{"n_head": 3, "positions": "rope", "rope_fraction": 0.5, "tie_embeddings": "early", "init_std_qkv": 0.055, "optimizer": "laprop", "decay_fraction": 0.685, "final_lr_fraction": 0.05}
Each number is 200 + 30 x the weight over its row's rms, rounded and kept within 0 to 999. Layers, rows and columns count from 0. The size before them is the row's rms in percent of the matrix's.

# gate: layer 8 MLP gate, 384x192, rms 0.133, rows 225-241, columns 0-63
# up: layer 8 MLP up, 384x192, rms 0.127, rows 225-240, columns 0-63
# down: layer 8 MLP down (transposed), 384x192, rms 0.117, rows 225-240, columns 0-63
gate225,104,252,214,158,221,235,234,146,229,239,224,165,191,201,149,177,154,180,224,180,211,282,188,200,220,191,188,204,234,216,204,187,193,205,136,177,229,236,195,138,207,199,160,219,170,224,234,202,186,216,179,203,239,185,173,205,207,208,189,225,229,188,195,243,205
up225,103,267,225,208,212,220,169,187,171,198,130,173,202,255,248,146,225,163,204,266,223,215,216,168,177,256,173,257,192,196,191,218,270,253,166,167,201,185,178,249,228,227,205,259,226,191,215,189,160,157,132,174,159,183,184,199,188,241,235,196,161,248,226,156,176
down225,105,191,218,191,191,170,165,185,190,186,204,146,197,169,201,252,209,273,239,246,192,167,202,226,212,230,230,214,203,190,233,213,184,208,189,190,219,216,203,192,201,169,221,151,172,240,139,226,193,223,194,182,152,220,115,182,204,236,248,159,198,197,183,247,215
gate226,102,154,186,185,199,188,164,143,205,197,169,236,210,161,213,224,140,200,191,177,177,166,171,250,146,210,160,177,158,237,181,249,135,136,216,199,198,152,222,179,204,169,205,191,221,190,164,167,216,215,197,190,145,216,256,193,201,238,207,169,211,206,193,163,231
up226,098,229,157,228,237,205,204,206,209,235,180,177,120,172,223,175,208,229,190,154,176,220,217,177,189,178,206,166,178,227,154,194,167,238,178,240,198,187,179,175,173,234,196,197,218,93,214,200,206,206,198,195,180,172,194,208,164,268,168,202,211,229,200,259,200
down226,098,157,157,132,161,218,184,253,202,173,234,238,272,219,207,214,236,134,201,213,193,214,181,241,153,237,194,218,240,162,195,167,173,196,185,219,226,147,211,188,177,119,237,183,193,202,197,194,181,186,173,191,212,210,156,223,203,192,163,198,224,189,231,247,162
gate227,108,205,159,209,218,189,188,194,192,226,211,227,224,175,210,218,230,255,166,206,237,158,244,167,253,198,182,193,139,184,196,170,200,231,229,207,160,200,216,199,186,214,179,246,250,169,243,179,195,212,209,221,171,185,211,232,193,258,233,140,239,128,158,212,154
up227,101,204,148,156,216,183,198,226,191,271,229,201,238,195,200,216,199,182,213,194,274,161,245,181,222,198,137,173,203,211,222,206,202,173,185,212,194,207,250,138,247,218,234,197,229,157,171,176,247,219,227,227,176,148,204,142,189,186,204,214,222,131,185,244,186
down227,101,236,162,189,197,242,197,155,133,236,218,198,200,191,216,193,240,248,171,157,187,178,227,226,212,214,161,194,214,220,210,228,170,185,221,204,212,217,178,229,183,210,201,261,159,207,221,201,204,204,202,182,179,215,118,224,246,156,205,232,237,171,201,257,170
gate228,102,254,186,220,190,157,192,203,147,212,193,239,208,175,226,244,237,199,136,156,293,209,237,259,179,149,217,212,245,163,206,218,175,241,232,197,179,198,159,212,176,187,242,178,184,204,222,210,216,225,211,217,212,167,174,139,167,227,158,273,174,191,163,191,203
up228,102,169,144,213,244,156,169,215,241,220,190,247,238,173,203,164,230,205,245,185,220,217,206,222,221,187,190,211,160,185,227,246,140,164,233,252,205,227,219,199,224,186,185,181,206,211,217,146,200,215,229,220,162,165,233,187,190,199,188,124,180,208,219,202,181
down228,100,173,226,171,197,129,193,226,194,239,190,210,191,179,239,203,168,200,149,214,191,117,168,202,154,181,146,202,244,208,198,240,240,202,193,231,162,160,220,203,149,179,212,185,141,188,199,154,184,231,295,179,252,204,206,226,181,229,208,240,250,196,188,173,165
gate229,091,163,200,175,207,218,175,207,186,213,209,151,170,222,215,218,188,197,158,153,184,232,215,185,182,234,185,148,222,201,223,202,194,212,195,246,232,176,188,207,165,171,170,232,212,152,217,198,175,212,198,172,179,220,238,178,155,217,208,230,215,202,211,266,199
up229,097,213,193,251,200,203,194,224,206,138,229,172,197,206,170,244,203,185,226,177,164,163,235,180,237,221,253,276,189,230,163,163,232,166,179,206,193,232,191,259,208,232,162,195,247,244,243,238,253,133,224,220,226,147,208,216,162,186,192,193,183,213,193,218,155
down229,096,187,201,226,160,239,213,223,213,222,175,209,184,203,265,158,220,216,195,197,227,175,206,149,232,243,197,215,152,232,219,184,209,200,231,197,202,207,222,231,196,215,200,158,218,213,221,236,241,161,166,218,224,190,188,235,141,227,239,224,222,210,186,170,169
gate230,105,191,163,208,210,235,206,186,193,158,182,192,156,240,186,183,157,193,151,182,196,260,184,144,184,209,213,205,217,193,205,194,143,202,219,167,179,150,187,218,160,190,224,180,229,174,215,182,131,245,231,198,224,208,141,230,163,187,235,215,184,239,221,174,237
up230,105,136,202,250,234,233,139,200,268,140,179,154,163,171,204,176,217,175,188,171,190,184,220,234,223,161,210,181,186,168,221,191,171,181,189,199,230,248,232,217,156,210,176,212,249,202,169,200,202,203,169,192,271,230,225,239,213,189,212,169,189,240,190,204,207
down230,101,220,225,168,174,233,228,161,139,210,154,179,181,179,198,212,213,174,220,211,210,212,234,181,211,229,260,230,216,221,165,149,221,202,212,208,173,166,162,181,179,209,213,198,229,188,185,146,215,203,156,238,216,199,152,224,168,172,194,252,219,235,200,226,170
gate231,104,181,155,173,165,220,203,136,170,192,182,219,190,169,178,297,203,221,193,196,232,173,203,250,234,225,202,243,179,143,209,209,177,281,184,199,140,263,218,199,237,193,185,169,228,187,170,213,169,178,200,180,163,224,194,201,183,245,196,186,228,235,218,163,212
up231,098,248,229,205,184,197,215,250,187,183,200,160,182,163,202,184,207,197,164,221,205,162,162,179,229,206,209,281,182,243,240,177,205,185,201,232,175,179,190,220,197,227,224,216,159,207,201,192,231,232,210,191,278,238,221,170,225,191,183,235,210,176,183,224,211
down231,100,187,171,187,219,202,236,210,184,207,206,180,187,203,229,206,202,223,193,197,158,152,150,217,236,244,207,190,210,215,178,214,140,193,249,221,157,209,209,227,197,220,214,186,176,207,209,195,205,203,215,237,226,227,194,194,172,178,195,211,210,248,209,235,265
gate232,098,174,205,199,202,186,155,220,220,164,175,164,154,169,181,175,184,189,218,298,148,231,239,164,151,177,240,253,129,206,197,177,180,242,219,162,201,194,212,143,210,160,135,178,186,259,185,162,223,208,207,196,207,260,186,177,202,216,202,212,195,191,214,218,215
up232,100,159,176,181,185,213,148,164,181,219,203,199,175,160,184,187,175,174,231,204,192,243,223,139,172,168,190,182,210,155,151,167,204,192,248,209,179,295,230,207,229,197,216,182,222,246,286,208,240,188,171,219,186,254,178,220,234,156,186,196,200,176,190,230,135
down232,099,189,159,201,214,215,213,209,207,181,205,151,199,198,146,215,217,181,199,200,222,167,216,274,197,225,183,214,171,198,186,195,180,175,160,219,199,191,152,170,237,192,204,153,209,148,202,162,207,183,203,210,228,224,156,175,186,129,174,152,204,147,174,258,205
gate233,096,175,222,226,308,177,219,230,184,183,266,184,204,207,157,248,210,220,185,198,222,200,250,195,239,245,201,230,183,168,201,190,176,203,133,211,236,166,171,206,175,151,160,193,254,226,177,226,183,269,178,199,205,168,229,183,249,186,208,186,203,195,179,207,214
up233,093,125,213,283,230,186,217,205,214,184,223,263,210,225,241,173,206,156,185,173,182,166,223,234,214,137,156,172,174,196,215,221,199,174,187,170,217,166,160,231,168,251,136,170,219,221,183,214,248,186,214,240,174,170,192,274,180,199,169,210,246,176,213,243,212
down233,094,181,185,199,184,178,254,229,207,126,202,167,236,151,158,209,203,162,181,176,174,143,241,149,217,221,223,198,203,136,236,224,257,168,158,172,212,193,178,185,251,250,255,230,228,180,210,216,160,180,197,178,153,236,218,219,251,155,222,202,206,239,209,181,194
gate234,100,193,236,163,171,185,210,167,198,240,222,130,230,172,235,220,217,235,153,173,197,232,230,274,186,214,201,201,173,152,204,192,236,121,219,200,200,210,215,199,234,186,192,215,205,241,213,204,235,225,219,198,183,227,183,207,223,253,166,210,203,213,157,164,247
up234,100,211,188,209,213,180,195,188,199,215,155,237,202,217,161,194,157,172,211,168,211,168,150,135,193,213,203,198,215,204,243,217,215,265,164,202,198,210,230,194,115,202,207,178,215,153,210,192,168,210,180,234,236,201,226,219,167,135,213,169,189,223,174,279,157
down234,098,179,208,249,227,220,231,237,179,246,210,228,209,181,158,223,181,171,201,198,221,202,173,147,184,177,236,155,218,221,222,184,193,232,184,175,227,181,226,182,199,243,235,181,216,216,202,208,182,214,173,200,239,115,205,221,209,166,267,110,238,195,196,209,159
gate235,102,192,182,176,255,196,228,237,210,229,204,162,172,212,172,215,189,225,201,121,229,197,199,209,197,216,213,215,224,203,181,197,189,219,222,197,191,187,168,212,175,183,154,234,230,205,239,206,185,189,213,185,196,205,189,212,180,166,207,163,191,171,193,185,159
up235,103,271,227,187,217,221,236,193,247,213,193,207,246,168,187,162,164,204,175,159,206,185,231,261,184,189,209,191,226,200,220,160,180,196,178,178,208,186,160,220,235,141,200,221,228,221,168,183,187,161,166,195,191,162,157,222,202,189,213,248,166,161,163,165,290
down235,099,204,212,151,237,223,248,242,195,171,265,199,239,231,207,185,203,221,182,153,242,253,216,227,206,157,219,251,166,168,143,185,209,227,204,211,178,187,201,219,185,180,231,224,183,254,209,213,180,175,219,180,260,183,164,236,241,204,230,172,192,179,185,189,199
gate236,099,208,188,222,171,166,164,198,184,240,199,207,146,168,222,183,170,199,183,204,211,216,192,217,227,229,237,198,200,169,185,156,239,248,209,206,268,200,186,230,191,141,197,202,177,216,174,256,193,198,206,206,272,213,173,210,181,206,224,184,224,219,244,145,219
up236,099,205,148,163,152,232,148,158,187,185,218,198,207,199,242,215,191,230,140,219,230,191,235,231,187,187,162,154,196,213,210,202,196,242,177,188,212,213,199,191,204,165,169,254,173,209,208,186,172,264,189,166,236,218,171,190,231,238,226,231,267,195,201,159,216
down236,096,173,266,197,209,218,227,201,214,173,203,244,199,207,179,200,180,203,221,208,201,246,210,200,204,233,183,202,208,241,213,203,174,182,215,188,223,159,168,226,195,178,224,221,149,199,201,172,160,258,207,209,203,188,167,208,252,170,220,202,214,232,266,231,183
gate237,097,202,192,148,221,219,209,203,176,187,186,195,162,243,209,176,188,192,234,215,199,203,211,175,237,171,212,279,242,206,196,205,248,225,173,172,168,255,225,214,221,202,171,236,151,194,217,144,222,179,188,229,180,190,203,237,184,271,217,213,160,202,200,189,181
up237,100,255,206,250,219,207,212,228,212,194,210,211,195,187,197,173,236,237,211,215,181,194,146,249,196,161,187,155,187,304,210,219,178,116,188,199,204,210,241,229,189,154,225,185,176,178,186,200,182,234,181,206,162,178,185,188,217,186,165,214,229,181,208,178,274
down237,101,184,202,195,213,187,212,189,189,162,230,208,169,169,218,235,215,189,253,181,200,177,191,199,193,226,208,201,216,226,221,163,221,207,246,196,229,195,208,240,162,239,220,189,240,244,163,200,160,223,219,241,204,212,166,191,193,172,192,230,201,157,212,217,204
gate238,093,180,195,221,146,186,227,194,181,195,202,179,201,210,279,153,201,158,182,260,222,243,157,205,188,240,231,252,210,198,201,199,204,206,155,234,200,225,210,219,183,168,169,234,168,183,211,264,219,220,197,142,178,181,204,217,158,206,218,148,230,197,183,273,201
up238,089,174,205,223,180,182,182,206,151,186,193,187,251,165,173,186,157,169,176,198,229,221,214,213,251,211,164,234,202,118,183,180,213,189,220,211,181,188,186,250,214,219,173,180,223,197,249,191,200,186,205,206,185,165,221,146,167,192,262,211,189,180,191,219,215
down238,091,202,195,177,191,211,188,167,186,217,208,212,182,206,190,126,185,161,178,214,196,227,172,213,175,221,194,232,190,213,219,191,228,184,180,218,236,237,194,199,163,203,174,204,197,168,223,192,204,180,188,215,157,181,147,177,186,198,181,155,185,219,206,264,192
gate239,106,158,230,175,219,220,271,189,172,164,227,207,212,230,148,197,218,145,217,191,241,190,153,196,204,219,148,149,220,182,181,209,183,170,184,227,259,182,204,237,220,229,236,218,177,208,197,193,193,246,211,227,192,152,235,192,178,169,195,229,183,159,172,217,200
up239,108,214,163,211,172,208,260,198,178,199,168,200,171,184,265,219,224,233,168,172,210,203,188,216,235,184,235,212,208,203,204,190,161,250,237,184,154,216,213,224,121,173,192,177,171,190,194,174,184,168,186,201,303,261,149,218,168,194,180,246,165,202,203,207,146
down239,106,239,152,220,109,228,225,214,202,124,203,162,165,183,222,176,151,165,197,194,246,186,206,186,229,225,179,243,230,222,216,202,182,210,214,218,220,145,252,194,193,207,174,231,196,208,217,206,213,188,220,175,178,218,183,272,210,172,139,180,182,207,217,248,197
gate240,105,177,164,196,149,212,176,175,213,208,226,166,237,123,266,235,214,206,169,197,191,200,239,166,212,161,205,247,207,146,210,210,176,213,198,260,194,223,184,229,232,225,193,215,235,199,193,181,225,206,195,218,246,199,244,167,215,161,182,220,243,168,214,208,176
up240,110,177,203,242,208,201,187,149,220,201,206,157,180,186,208,186,235,201,171,120,196,243,219,227,209,176,152,144,192,211,214,241,186,167,198,156,217,191,205,167,172,202,219,172,164,188,152,179,205,239,210,188,236,231,250,207,236,220,194,216,230,151,206,248,168
down240,110,204,204,190,194,249,194,203,217,203,212,246,177,172,193,200,227,189,171,167,190,218,171,237,199,163,229,190,219,226,178,174,150,214,232,164,212,210,222,195,223,203,217,214,185,211,215,150,199,214,150,263,190,209,178,207,211,188,191,183,203,187,185,222,269
gate241,101,195,206,203,176,234,189,187,208,186,213,168,199,205,214,274,194,211,187,222,122,146,237,249,200,162,146,237,183,193,167,218,179,166,202,189,255,214,175,164,174,158,153,249,160,152,226,201,208,188,211,191,174,210,207,190,216,211,192,157,267,166,171,218,192